Each number is 50 + 12 x the weight over its row's rms, rounded and kept within 0 to 99. Layers, rows and columns count from 0. The size before them is the row's rms in percent of the matrix's.

# layer 6 MLP up, 768x192, rms 0.203, rows 681-753, columns 96-191
092:47 59 39 34 26 44 75 59 28 51 66 40 45 48 21 47 51 46 39 36 47 39 46 51 45 74 49 55 37 64 56 67 32 34 40 48 48 53 50 36 40 55 44 42 65 58 51 57 71 57 41 41 40 52 34 44 52 35 75 50 43 61 50 46 42 49 33 29 68 40 53 49 54 48 35 64 54 50 71 46 48 42 54 45 43 60 47 47 69 49 46 55 54 35 57 51
090:48 63 44 45 56 55 67 63 68 60 70 27 65 37 51 50 54 41 45 29 30 52 64 54 54 58 60 33 37 51 45 50 51 50 81 29 45 62 56 37 40 50 41 30 52 61 48 42 50 43 55 47 23 80 52 61 46 58 52 41 67 54 53 34 53 35 57 60 54 52 56 60 38 65 45 52 55 38 36 61 62 47 55 43 70 49 56 43 33 56 34 59 31 36 69 40
100:73 63 55 44 53 64 50 31 55 60 43 56 62 57 46 53 40 49 40 54 56 70 73 39 39 64 43 54 59 54 54 57 50 30 56 61 41 68 66 58 56 61 44 69 49 24 49 48 56 55 44 68 57 48 59 45 52 58 54 36 49 49 27 37 52 19 69 44 47 36 57 70 43 52 67 35 47 43 53 36 44 55 65 40 69 60 34 35 41 44 53 65 49 31 52 33
105:52 61 56 51 60 55 64 41 26 37 46 61 45 39 53 59 49 54 59 49 41 46 13 51 36 45 36 52 56 41 70 46 39 55 60 61 70 65 63 44 29 58 81 59 29 47 48 54 38 47 48 52 59 38 79 39 62 62 61 39 51 48 56 40 58 42 52 48 67 47 33 49 62 41 27 33 60 45 60 47 58 56 43 52 34 55 48 50 49 63 41 58 74 75 33 47
098:57 62 39 34 22 55 57 48 62 39 54 32 39 47 56 57 51 48 44 75 52 52 55 41 41 53 50 35 51 55 76 43 59 53 48 33 26 52 51 61 52 14 53 53 26 50 66 45 65 44 47 47 36 61 64 53 49 31 40 76 26 48 47 50 41 34 58 63 26 45 61 74 64 55 41 37 41 30 44 43 37 37 46 41 60 39 28 50 43 61 53 66 53 27 51 42
095:37 35 36 29 59 48 58 32 47 43 81 61 64 68 47 49 57 45 34 51 39 56 38 54 34 30 59 43 60 40 53 38 54 34 63 40 57 55 49 51 63 43 43 64 47 80 30 67 42 60 52 75 55 56 46 39 80 55 36 73 48 42 42 53 43 46 65 44 50 60 61 52 60 49 79 63 40 51 45 41 42 41 50 40 73 32 69 73 31 40 76 51 71 44 41 45
102:68 45 47 33 61 57 51 73 53 50 77 44 32 69 61 36 40 49 62 37 48 59 48 46 43 47 64 48 79 50 55 39 52 33 40 61 53 52 53 54 51 49 24 69 21 40 77 45 39 25 58 45 44 46 65 47 70 32 68 45 50 56 54 60 68 53 58 60 64 57 33 44 49 32 56 60 45 71 37 55 63 71 76 52 64 69 46 48 45 42 68 36 38 42 63 64
100:51 81 49 63 53 45 56 54 56 61 56 32 49 59 36 40 61 69 56 39 40 32 56 48 43 50 61 29 52 68 77 81 70 41 39 47 38 38 56 51 58 47 44 40 53 60 65 50 54 35 59 55 38 82 39 57 46 61 77 51 49 61 32 49 67 37 41 44 47 51 35 41 36 67 47 51 57 57 58 55 37 42 60 28 58 28 64 56 43 51 41 57 49 52 46 47
101:45 59 40 56 29 35 49 46 67 48 47 50 36 69 53 51 33 58 40 54 63 53 37 49 56 68 37 60 41 53 45 46 22 55 49 56 66 54 57 79 30 34 44 47 56 63 53 54 43 62 55 43 31 63 45 43 72 19 45 43 41 53 61 38 48 48 54 51 64 53 50 56 52 67 63 68 68 46 57 36 46 69 52 47 36 58 46 51 60 43 68 21 50 55 54 30
092:70 62 57 45 49 30 68 58 73 59 47 52 50 61 58 68 44 51 59 55 73 38 60 71 50 44 54 51 53 56 62 55 35 57 42 38 58 43 48 50 25 29 47 47 50 39 49 52 35 42 40 51 61 53 58 50 51 29 64 66 38 49 67 48 73 32 57 70 33 71 40 41 51 46 61 46 43 54 51 50 34 74 53 48 58 55 52 51 54 52 28 46 53 68 54 61
103:57 44 46 42 59 62 36 35 40 70 48 57 55 46 46 41 64 42 53 60 33 61 62 18 49 58 50 46 71 46 66 36 63 29 60 74 24 50 56 50 46 30 46 47 42 63 43 63 58 30 72 37 56 32 57 39 54 36 62 45 41 36 48 49 42 42 62 53 56 50 72 51 65 58 62 41 69 70 36 53 73 57 44 37 60 49 61 46 22 63 44 39 44 58 75 40
094:54 63 46 48 47 45 45 48 56 51 41 30 51 60 49 54 58 36 48 52 53 52 50 47 57 46 29 47 75 48 68 71 40 51 71 52 74 54 43 71 61 26 40 61 40 39 35 42 46 53 74 39 43 56 43 55 64 50 49 65 51 46 61 53 43 43 45 58 41 28 69 60 58 45 57 38 52 38 49 61 62 30 47 46 31 40 20 51 42 40 63 69 48 63 34 67
096:74 48 55 47 58 40 52 36 42 56 51 46 48 41 54 49 56 53 44 37 39 35 34 49 46 61 48 51 36 45 53 44 74 57 33 29 47 46 66 56 80 64 52 55 68 49 46 49 48 73 38 39 54 51 58 46 16 39 60 49 43 54 26 62 50 53 40 62 48 51 60 24 52 34 56 51 48 44 53 29 41 43 53 66 58 55 41 60 18 51 46 57 63 44 40 51
099:36 51 53 58 36 39 41 60 64 39 49 77 38 57 61 46 17 59 43 50 73 50 54 60 49 56 52 59 50 42 54 46 56 66 47 34 37 56 40 38 36 53 62 43 78 50 78 60 40 63 38 60 66 59 46 40 44 51 67 59 35 46 45 56 55 21 53 56 39 64 65 61 57 55 61 31 41 32 52 33 80 50 50 37 62 59 59 35 51 42 38 37 47 47 34 51
101:52 52 59 47 61 51 30 69 46 52 52 48 58 21 52 67 68 48 56 36 26 51 57 41 08 52 44 19 30 47 41 48 47 53 36 42 55 28 54 55 57 48 46 59 35 31 31 50 44 46 58 28 37 62 42 38 64 45 64 51 51 47 52 31 54 68 50 37 53 47 69 53 39 35 65 44 38 58 58 46 47 46 39 50 47 63 34 66 59 54 33 46 57 32 55 66
099:62 61 55 63 65 53 47 41 53 46 48 26 53 40 45 67 65 49 68 64 64 60 34 46 50 71 47 57 35 60 47 60 50 33 53 32 49 63 49 47 44 54 55 41 54 38 56 62 52 64 46 60 32 50 39 65 60 41 64 59 51 48 66 49 49 49 30 48 48 45 60 45 48 53 48 53 49 29 34 57 19 34 50 49 67 33 54 70 58 62 69 56 54 58 68 39
096:55 41 49 53 62 67 61 57 56 49 46 37 67 68 53 59 59 55 64 37 52 57 55 39 58 33 37 47 38 84 77 52 61 36 71 44 61 16 40 69 43 45 58 51 55 55 46 34 36 45 39 54 50 57 34 55 46 51 47 61 66 33 49 26 30 42 55 57 64 27 44 26 56 36 51 54 43 65 77 57 58 49 51 68 45 55 64 81 71 31 52 57 48 34 51 55
100:47 62 48 26 34 74 39 59 66 72 52 51 59 29 46 63 71 30 56 56 39 52 64 48 55 74 49 64 43 42 65 39 64 48 44 54 47 57 63 57 48 51 52 41 38 54 49 34 28 46 67 54 45 54 51 51 62 41 65 41 38 56 52 43 52 45 58 45 45 53 61 47 79 26 44 55 36 55 55 82 34 63 42 47 47 30 39 40 47 66 35 51 47 37 37 49
114:44 43 52 45 73 49 31 61 44 46 43 45 41 67 50 55 45 33 49 56 36 63 49 60 41 23 60 52 37 35 40 52 45 56 42 15 49 63 44 76 70 47 45 61 49 63 62 28 40 65 63 74 35 41 37 48 52 46 38 51 51 72 52 50 33 48 50 73 54 44 43 45 39 51 53 51 59 67 43 60 59 61 49 48 59 36 54 68 44 48 38 30 59 75 48 50
098:47 65 52 60 64 56 63 50 33 27 73 43 41 46 54 38 67 66 48 38 41 63 52 67 52 53 63 52 38 59 60 57 33 55 34 52 66 54 59 46 29 46 69 51 45 51 57 59 36 78 21 59 48 53 54 37 55 65 67 58 51 41 50 51 66 28 48 49 54 62 66 59 33 25 60 53 50 48 45 57 52 32 66 63 47 63 39 52 59 46 35 58 59 57 25 61
094:42 41 29 51 68 81 48 52 56 39 49 45 36 58 63 42 53 51 45 28 59 45 56 58 34 42 62 54 49 77 51 39 43 32 52 66 38 47 34 43 52 49 51 61 50 52 45 43 31 55 63 74 62 47 36 64 32 19 49 53 38 55 63 50 45 29 53 19 46 36 67 52 48 67 32 41 67 51 43 41 60 71 36 65 58 59 51 53 34 38 52 41 50 40 59 45
096:51 43 62 69 64 52 57 49 57 62 47 77 58 59 35 42 40 41 32 45 61 45 47 53 34 58 55 46 46 68 43 58 53 48 63 45 65 53 46 56 37 42 48 59 22 61 44 36 60 35 50 58 49 60 50 69 46 30 60 36 51 68 28 26 48 48 75 47 39 47 60 56 46 57 37 47 51 63 48 37 48 52 50 58 57 64 68 38 68 73 37 36 40 50 39 71
094:58 80 43 62 43 57 29 49 41 33 36 61 55 62 42 20 45 81 75 69 62 56 40 44 67 47 52 37 66 65 39 62 34 52 52 41 22 53 62 40 67 55 61 54 48 62 50 51 51 60 45 77 58 56 38 47 42 51 56 44 54 48 48 64 37 45 56 58 42 62 45 57 66 38 54 37 57 46 47 66 28 29 55 76 51 47 42 42 57 64 40 66 42 32 81 68
098:39 49 59 49 66 59 47 58 26 52 45 28 67 41 57 45 48 45 55 48 52 48 43 53 52 55 54 50 43 31 51 35 81 50 52 64 58 84 59 39 47 54 60 51 38 55 51 48 58 37 65 50 44 52 43 46 58 66 48 44 49 51 59 51 56 50 34 43 44 25 55 35 73 33 32 48 59 73 56 57 45 82 48 46 52 57 29 55 58 24 33 63 56 59 60 48
110:49 36 55 53 65 61 35 49 50 51 55 62 44 37 42 43 65 47 51 46 48 64 42 69 45 31 94 53 51 52 56 43 42 62 34 50 65 48 48 50 75 56 53 57 58 39 41 50 23 44 59 38 62 49 69 52 47 62 50 74 59 62 47 48 50 48 62 38 48 37 58 41 42 40 43 54 54 48 46 58 33 52 54 31 46 54 39 48 27 37 67 39 64 43 61 54
095:54 52 57 36 76 59 59 65 50 64 49 27 55 31 55 47 62 60 51 61 36 35 43 56 49 39 30 51 51 49 63 58 59 50 45 61 51 47 36 37 64 37 49 41 49 54 32 36 35 23 64 39 54 19 60 34 54 44 73 55 35 47 28 28 48 50 42 54 61 50 41 61 66 65 37 61 58 60 26 54 43 35 33 69 34 62 41 38 51 51 57 48 42 41 65 42
105:44 48 49 56 50 57 49 52 67 24 54 40 36 51 61 47 37 60 41 40 69 68 64 60 44 63 56 41 27 60 62 60 53 41 32 51 50 30 51 73 43 64 62 66 33 30 69 50 44 39 44 68 53 64 61 28 50 48 45 66 57 34 23 34 48 49 50 46 50 32 48 43 56 56 37 62 48 42 41 44 64 26 49 38 42 80 68 40 47 49 31 46 53 43 38 46
117:64 67 43 44 34 50 67 48 60 51 25 60 54 63 50 35 70 47 42 53 66 47 28 49 51 48 62 44 50 77 33 54 50 61 45 71 40 70 66 58 48 44 30 71 50 64 26 40 63 43 66 45 46 58 46 17 61 48 42 53 44 58 34 43 43 65 42 38 41 53 44 41 37 53 71 47 49 49 45 69 40 50 53 49 58 42 23 34 43 48 42 52 52 68 47 43
096:31 35 58 62 50 33 73 60 61 50 74 31 63 57 58 47 50 60 56 47 72 53 60 48 36 48 43 69 56 48 55 54 50 35 49 60 47 41 46 70 43 30 53 65 63 60 38 42 64 37 45 50 35 46 65 39 47 55 68 52 48 42 44 54 43 59 38 72 63 62 47 40 58 35 50 28 58 56 47 41 48 44 42 51 49 31 58 54 46 61 49 52 48 50 37 57
098:63 51 53 67 43 67 62 53 46 53 26 80 58 59 47 52 60 52 54 49 42 33 57 73 75 56 30 47 65 56 58 61 40 35 76 42 45 54 45 51 59 50 44 42 32 60 72 39 44 48 67 59 45 60 27 38 75 70 41 61 46 40 36 67 48 70 48 33 45 51 55 40 63 45 41 54 51 21 58 37 34 48 43 66 53 52 47 33 38 61 39 44 61 50 45 63
101:51 68 36 58 70 62 48 53 39 62 33 29 54 51 51 67 40 52 67 37 55 56 30 68 44 64 54 46 39 51 30 55 54 52 51 49 37 39 34 41 71 36 63 32 69 68 40 45 56 47 46 55 32 56 48 58 51 49 49 49 58 62 32 55 55 55 57 61 39 62 48 37 59 58 51 37 53 59 64 30 54 27 57 60 33 52 32 39 70 51 69 40 36 54 55 43
090:37 51 53 63 62 45 38 60 50 29 53 54 39 60 36 75 61 32 50 32 41 54 41 38 33 50 58 57 43 56 21 43 45 55 69 47 27 26 55 41 32 45 42 49 65 69 63 60 59 58 78 50 42 60 31 49 52 40 49 46 29 40 68 32 43 61 39 47 56 37 77 40 47 51 40 51 47 66 54 47 58 52 50 56 53 64 43 65 45 52 62 48 56 45 56 44
105:52 38 46 54 63 53 66 44 19 55 70 47 55 63 34 48 50 28 58 62 61 50 51 40 36 43 70 40 38 33 45 51 48 77 56 37 58 58 49 43 36 47 72 75 58 43 31 47 43 35 66 41 36 67 67 34 70 74 30 50 46 50 45 63 44 49 68 57 42 50 29 53 47 51 70 50 52 55 41 56 39 47 46 45 60 48 48 49 48 36 45 66 68 54 49 45
093:22 47 52 36 46 60 55 59 42 38 45 47 56 52 45 36 58 72 65 48 58 42 50 37 44 68 45 62 46 69 51 44 64 38 52 35 70 39 60 42 54 62 67 48 24 64 46 68 48 46 53 70 52 56 46 46 44 55 35 42 60 29 34 31 50 40 51 54 45 44 61 32 48 75 27 43 65 46 53 42 49 55 63 23 56 48 40 39 71 34 41 57 43 61 62 35
094:59 33 36 74 48 39 39 66 32 50 45 46 53 46 71 54 72 48 60 35 55 38 66 58 22 43 50 43 57 48 75 57 56 66 48 54 47 43 62 43 60 42 73 38 51 49 55 55 54 52 42 36 50 13 46 37 53 48 38 43 46 30 46 49 45 46 50 28 40 40 54 46 58 44 54 56 48 49 57 48 29 42 39 63 53 22 52 63 70 45 27 41 54 67 59 60
092:61 41 56 51 40 55 53 60 40 65 43 39 44 33 46 54 52 59 45 61 28 54 68 32 42 33 44 57 55 43 47 46 66 31 43 59 33 53 67 45 58 68 78 42 39 50 40 50 34 52 53 27 51 49 52 57 62 45 49 45 40 31 65 52 43 39 53 67 26 65 50 48 58 32 46 55 45 55 44 45 57 61 67 40 68 52 50 38 62 36 53 49 57 56 62 49
092:67 52 40 63 40 73 40 63 41 62 42 60 23 54 60 71 58 76 69 42 39 58 45 44 43 33 33 44 51 68 32 64 46 44 55 23 46 70 59 49 65 70 89 42 51 45 65 53 38 72 43 53 41 53 45 52 41 42 52 47 42 44 53 41 37 63 69 48 50 22 48 39 38 61 41 36 42 51 30 45 68 52 38 59 57 54 38 65 58 43 49 59 29 71 74 57
101:53 64 46 41 80 44 39 37 41 59 67 41 39 44 62 70 53 51 55 55 63 48 44 37 37 30 49 58 52 38 54 52 44 46 54 29 47 49 75 76 65 31 58 65 61 52 46 36 62 34 52 39 54 61 61 53 49 59 48 33 45 55 48 41 60 62 71 53 54 51 41 36 43 56 74 52 43 71 52 46 37 79 28 44 56 55 65 52 53 32 42 50 60 62 52 38
099:47 66 48 58 39 45 59 55 68 53 65 19 55 51 46 44 64 60 36 49 62 75 46 47 33 56 58 38 42 73 31 54 37 60 62 44 34 40 50 40 32 57 36 47 41 38 35 37 44 47 57 56 57 39 57 45 52 37 54 43 52 38 47 45 35 52 53 26 67 55 44 38 74 42 61 50 58 42 40 47 29 41 71 66 69 39 60 42 44 52 33 51 41 58 37 50
103:55 53 43 54 71 22 60 37 53 49 38 40 51 45 37 57 55 28 63 44 73 70 54 55 35 42 17 50 51 51 56 35 50 66 38 60 59 63 70 53 37 46 51 50 53 41 49 45 38 50 51 59 55 62 60 61 66 49 60 52 68 30 44 46 61 48 53 38 47 38 46 39 67 21 77 68 57 39 37 39 53 29 44 67 55 51 36 64 57 68 41 47 41 55 50 43
098:37 62 61 39 20 15 62 60 34 38 62 48 40 59 73 50 55 38 50 39 25 43 61 36 43 52 46 43 49 55 50 58 44 35 56 58 46 42 44 67 59 38 57 47 59 49 45 60 41 35 51 47 60 58 51 49 45 41 49 37 55 48 52 57 42 54 45 43 56 22 66 82 45 51 49 52 34 52 46 55 60 60 47 59 54 57 57 62 51 30 62 48 61 53 50 74
095:28 61 52 45 64 40 19 57 64 49 54 20 52 59 65 54 36 29 50 35 52 44 49 42 54 56 54 51 41 61 53 52 66 30 48 49 26 38 52 62 61 43 37 53 67 41 58 40 61 56 62 57 55 61 26 40 51 50 49 51 26 50 55 56 45 40 64 49 46 76 58 37 59 44 60 61 42 62 27 34 54 76 48 33 54 67 57 50 59 37 36 42 40 64 55 49
096:63 53 66 62 61 35 49 60 47 55 41 62 48 49 27 45 32 55 28 11 50 45 60 57 45 43 57 82 50 37 54 60 52 58 24 31 51 39 51 25 48 55 51 67 46 36 57 46 44 45 37 44 53 34 54 46 59 50 36 73 45 51 38 50 57 59 45 63 51 42 39 57 50 45 50 55 55 43 72 48 46 43 34 52 48 50 31 58 64 46 54 43 58 66 48 44
096:63 46 76 59 56 38 34 38 50 32 58 63 63 75 46 47 44 45 38 58 47 45 33 56 42 50 58 51 61 51 56 50 50 43 71 37 64 61 49 53 56 49 58 38 37 59 44 47 52 56 44 54 48 50 48 50 42 29 73 33 48 58 59 40 46 53 30 33 65 30 55 53 21 27 60 59 68 60 48 43 56 68 49 43 44 47 55 60 41 19 76 42 34 25 52 63
101:40 58 57 42 72 51 45 31 51 44 50 61 46 38 58 33 70 51 43 38 53 48 43 81 34 66 50 51 64 25 45 48 39 41 62 50 69 59 46 48 34 49 50 41 45 30 44 58 39 56 49 47 40 57 45 84 39 39 49 39 37 66 51 20 40 60 43 49 55 82 43 44 47 42 59 48 70 62 61 59 69 62 54 49 72 66 57 46 64 54 68 33 43 66 51 49
096:65 46 55 25 30 30 48 57 59 48 52 50 63 50 61 38 40 43 63 53 57 54 42 45 49 62 29 44 60 63 42 64 71 50 62 55 44 32 53 65 74 33 54 47 51 56 45 52 77 30 52 50 73 26 55 62 50 57 34 55 27 72 41 51 52 30 34 35 48 66 69 46 45 52 54 38 49 56 27 62 39 75 57 48 47 59 37 50 61 74 69 48 64 67 26 43
102:66 45 54 41 52 54 46 48 58 39 31 34 52 48 34 41 52 60 45 52 37 40 51 71 80 44 61 40 43 38 42 67 40 52 48 58 43 52 73 31 44 34 63 50 45 43 48 77 59 64 57 34 35 40 65 44 49 50 73 69 31 51 32 54 52 38 79 35 49 32 57 40 57 63 58 57 49 52 48 54 35 54 48 36 43 42 41 44 75 67 34 69 37 48 48 43
098:45 54 52 55 55 41 56 63 31 31 51 51 40 46 52 38 47 49 62 36 30 36 58 52 50 47 64 69 29 42 55 47 28 56 56 55 46 56 43 61 70 27 50 52 59 50 52 49 69 28 60 48 45 54 51 50 47 37 25 43 52 81 31 54 37 50 56 78 32 38 27 46 69 37 67 62 51 45 55 47 67 51 58 71 51 44 69 60 54 40 60 59 44 42 60 68
095:38 55 46 39 45 49 61 19 73 60 24 53 43 45 55 51 64 52 54 50 49 42 55 48 37 51 55 46 32 53 33 53 38 46 54 34 29 62 67 57 34 34 55 44 49 51 33 44 62 39 30 50 43 49 57 52 46 48 54 34 90 73 56 58 50 67 47 54 49 43 26 62 33 60 46 45 51 35 61 73 38 51 58 62 51 68 46 43 52 64 61 40 42 60 30 61
105:59 64 38 49 25 37 53 60 69 66 63 58 56 56 55 52 60 28 37 68 43 31 48 54 35 44 65 43 50 51 63 42 54 46 16 46 37 37 62 56 55 49 49 37 68 33 57 56 60 59 45 60 45 43 34 46 47 34 68 55 42 37 40 43 62 75 49 61 35 61 61 55 36 62 55 56 47 47 34 21 40 51 51 40 70 52 26 55 61 61 65 53 40 50 80 60
108:73 68 63 52 47 71 65 60 36 56 68 49 59 56 31 48 67 55 29 32 37 50 77 51 55 56 62 58 55 33 52 45 30 46 43 40 46 36 41 40 41 55 72 75 59 47 69 34 60 54 58 39 65 51 59 64 59 49 54 54 54 41 34 31 66 43 45 29 63 57 37 23 51 59 67 49 30 42 59 43 43 29 66 54 36 47 50 48 46 68 45 47 49 47 55 35
100:80 40 38 39 61 57 32 38 50 57 29 64 64 57 36 44 50 58 18 45 07 47 42 40 41 62 51 54 40 54 49 53 58 38 59 57 37 40 49 38 49 54 60 43 32 50 54 21 52 64 52 45 34 53 40 65 38 60 33 44 39 41 50 60 57 62 68 45 42 18 48 45 54 52 59 52 50 35 43 51 51 55 64 56 46 66 71 36 26 46 65 51 53 57 55 54
098:53 66 43 29 71 58 71 68 36 43 66 69 50 46 55 44 47 53 53 57 61 42 61 43 58 49 53 52 57 53 28 76 59 52 68 66 53 60 49 33 45 67 33 59 53 32 36 44 41 50 54 44 49 62 42 92 37 68 31 37 47 37 50 47 39 36 59 48 70 58 37 60 35 28 53 50 54 68 48 60 64 55 43 39 49 37 69 62 39 52 28 56 45 63 63 49
104:35 67 62 43 58 55 39 50 35 52 82 39 56 36 57 29 41 28 46 52 37 43 32 52 51 25 45 33 39 41 30 48 52 30 46 41 30 65 41 25 37 68 39 60 68 52 39 45 67 58 51 60 50 41 54 54 44 38 54 76 36 64 46 42 63 38 59 52 52 66 49 55 40 28 55 43 61 87 66 54 62 30 56 27 35 70 43 52 50 62 68 48 56 40 38 56
094:37 63 50 62 46 44 59 48 83 65 70 31 79 50 42 45 65 54 58 34 37 57 62 83 21 54 52 43 43 44 51 41 55 50 64 43 72 53 65 57 58 74 55 50 47 65 48 32 45 54 25 38 43 49 70 38 52 33 67 52 56 50 56 35 59 51 50 41 42 65 54 50 68 38 68 53 52 53 33 46 42 53 36 28 68 48 45 36 46 44 45 33 32 55 41 33
091:55 52 56 35 53 46 58 66 86 45 60 52 46 54 48 71 47 48 61 56 42 79 44 65 63 48 61 49 44 69 52 60 49 40 53 62 48 51 35 36 26 44 54 47 48 62 59 44 50 45 42 33 24 48 50 54 60 54 32 35 33 65 75 47 54 54 53 44 35 52 51 38 38 48 55 25 62 36 56 61 41 56 57 55 31 66 71 43 51 44 42 28 56 69 39 46
121:38 47 51 63 54 54 48 72 59 53 48 37 49 50 40 64 61 44 33 31 34 37 48 37 63 52 31 33 45 75 27 63 48 45 59 39 11 53 61 57 39 47 46 53 28 48 48 63 65 44 69 33 54 72 71 51 41 37 49 49 55 61 67 51 61 52 35 43 34 52 53 44 55 48 69 74 51 34 62 39 43 41 47 48 71 48 33 60 48 61 55 44 39 60 59 46
098:36 39 62 71 60 42 57 61 34 37 69 50 48 57 43 40 48 20 70 44 61 59 55 71 44 50 40 44 36 48 71 52 70 52 57 45 46 63 71 43 59 50 61 53 50 60 44 62 46 43 46 24 42 52 49 45 61 52 39 50 41 56 34 45 59 53 46 46 61 52 62 71 69 46 66 60 56 61 55 54 43 44 40 39 61 45 38 37 36 62 45 30 33 45 76 35
098:40 49 49 59 36 43 59 69 32 46 62 46 44 58 54 50 68 39 60 46 28 43 32 56 49 39 29 40 65 41 33 18 32 56 51 49 47 66 50 25 57 54 67 43 42 58 56 34 52 37 45 64 72 54 47 39 58 33 44 30 44 41 59 51 36 61 55 41 61 49 50 63 54 50 54 51 41 56 52 55 64 47 67 50 90 44 45 61 57 78 64 58 54 66 54 36
106:40 49 70 63 43 22 45 49 71 45 31 69 57 70 43 50 37 46 58 49 49 42 35 63 37 40 54 47 48 47 17 58 42 50 64 72 47 54 30 59 61 41 51 52 57 43 50 30 61 43 51 54 52 53 58 56 63 40 41 39 53 52 29 50 63 40 43 32 55 28 54 49 63 43 26 40 61 62 45 44 39 45 42 34 42 46 42 79 49 33 44 57 40 58 40 63
102:53 52 44 36 29 31 54 43 37 51 50 46 26 58 47 28 47 45 67 57 57 65 50 56 52 22 36 48 33 68 53 58 47 55 41 43 48 64 44 63 47 36 51 59 46 40 61 56 45 31 23 43 84 38 56 56 65 54 69 39 82 61 59 32 52 35 66 51 45 81 45 71 72 28 49 38 62 45 59 38 53 47 68 53 57 44 49 54 47 73 51 53 49 47 60 61
100:51 58 30 50 31 57 24 50 38 26 64 45 34 44 40 44 72 55 51 52 68 58 58 44 55 57 38 21 51 47 25 50 27 39 56 65 51 78 40 60 70 42 42 49 52 67 39 37 42 49 81 55 56 69 45 53 60 59 60 57 29 70 54 61 51 42 53 23 66 47 52 42 66 60 44 41 67 57 53 46 48 49 63 54 38 53 51 75 42 66 61 44 51 59 45 51
101:44 69 61 42 47 43 49 25 57 60 35 48 50 47 46 64 39 41 69 41 82 54 35 31 23 50 44 69 62 51 48 60 45 48 39 57 42 57 87 56 49 57 53 39 47 55 60 52 43 47 56 47 42 39 71 49 42 45 48 70 41 44 37 63 38 50 61 42 44 52 34 57 59 71 62 65 47 85 39 40 42 69 40 47 63 51 65 57 45 39 51 58 56 58 60 52
092:62 32 55 65 76 41 53 52 33 62 43 39 39 58 50 38 44 54 51 51 43 52 59 67 58 35 75 53 49 38 53 23 58 46 35 42 30 44 46 49 80 72 53 43 55 61 36 49 36 57 53 47 30 69 42 43 62 26 52 49 50 38 46 32 29 54 52 30 58 47 66 66 81 41 64 40 39 47 59 42 45 74 59 63 37 44 63 87 53 35 35 35 56 63 60 44
094:57 44 52 60 69 77 25 44 44 72 71 33 47 65 63 32 62 43 50 46 32 24 41 49 51 58 55 54 38 41 38 53 38 53 60 48 49 49 52 56 76 58 45 74 62 53 41 34 36 43 45 48 41 46 48 46 56 35 53 59 34 33 35 52 67 64 60 63 56 23 56 61 63 52 68 45 45 40 49 50 41 31 42 46 54 60 64 51 52 52 60 63 35 51 46 63
095:53 60 53 49 38 39 40 42 52 34 53 41 40 68 63 64 39 56 30 41 46 49 47 26 68 47 51 56 69 38 59 56 56 48 60 57 57 53 44 55 53 55 36 50 50 48 37 52 48 52 45 74 44 45 59 60 60 43 40 61 43 44 51 40 60 48 44 61 58 29 54 42 60 69 46 57 38 37 40 52 54 51 63 59 26 65 34 45 44 51 35 59 39 48 46 70
103:54 60 45 38 60 44 32 48 66 45 41 69 78 51 53 43 53 41 52 43 53 58 52 36 46 47 34 74 42 29 53 32 54 44 61 68 62 64 27 64 27 43 55 54 41 46 56 30 46 70 52 36 52 55 55 60 57 36 47 49 16 22 51 51 49 61 60 40 52 27 48 50 27 58 44 63 49 33 58 62 65 51 41 48 55 55 63 45 60 45 51 63 36 60 62 57
088:38 57 43 44 50 66 61 40 32 70 59 44 56 82 22 39 40 34 45 52 36 49 68 40 46 63 63 48 47 43 60 42 49 82 56 49 50 49 68 51 51 56 63 15 53 54 42 53 43 53 47 48 42 38 38 40 63 61 35 65 29 59 48 67 56 39 28 43 46 60 63 54 60 48 39 56 71 59 50 41 55 19 55 55 43 64 61 24 46 37 31 40 31 51 67 59
104:40 64 83 46 42 51 33 40 31 43 86 25 46 46 47 49 57 52 46 39 60 61 61 48 75 60 25 40 56 41 60 72 64 25 25 68 79 67 62 35 45 55 53 48 53 48 40 57 45 62 50 47 56 74 50 47 43 73 52 62 61 60 71 40 39 48 60 45 35 50 58 37 45 32 56 78 71 42 59 44 47 37 51 57 37 57 76 46 54 70 38 52 51 44 40 65
103:58 47 62 61 59 66 55 45 43 56 37 40 57 58 60 63 44 35 49 61 68 65 61 34 38 53 51 63 31 39 46 33 48 41 54 44 56 58 47 38 34 26 40 84 46 48 39 37 46 55 67 39 38 56 38 53 53 29 45 70 40 58 56 50 36 42 46 54 35 36 45 58 31 55 49 30 57 33 34 29 44 50 48 24 51 66 27 54 49 59 45 44 45 44 70 80
101:37 42 53 43 41 56 60 51 29 59 59 40 82 50 79 66 63 40 60 49 62 48 43 53 44 47 50 51 48 52 46 69 58 33 35 37 68 73 35 67 43 44 53 46 48 44 26 46 47 49 59 49 41 54 50 36 54 42 44 38 60 44 31 38 44 21 50 67 55 53 40 38 43 68 68 48 67 48 48 64 59 64 40 66 23 43 26 36 65 58 64 54 50 61 62 42
101:47 68 44 52 50 61 43 43 61 38 61 53 33 61 43 26 40 56 76 38 52 36 57 65 62 28 50 52 51 66 58 31 39 61 21 58 41 78 72 47 47 62 69 61 41 64 28 70 42 54 53 65 51 58 62 48 74 36 50 41 47 53 48 55 48 49 57 55 55 46 66 45 41 71 50 36 56 40 33 49 64 69 44 51 40 64 42 23 39 59 59 65 47 43 55 69
100:59 49 25 53 44 59 54 58 38 67 51 72 38 44 54 24 57 33 73 45 40 47 45 49 54 30 40 57 38 83 57 57 57 60 65 58 43 49 69 61 40 41 57 41 43 59 42 73 46 52 64 56 43 45 60 44 49 47 26 62 56 45 35 44 37 47 46 63 53 47 52 29 62 59 57 43 51 57 52 46 44 31 48 35 35 56 56 49 58 48 47 63 28 61 52 56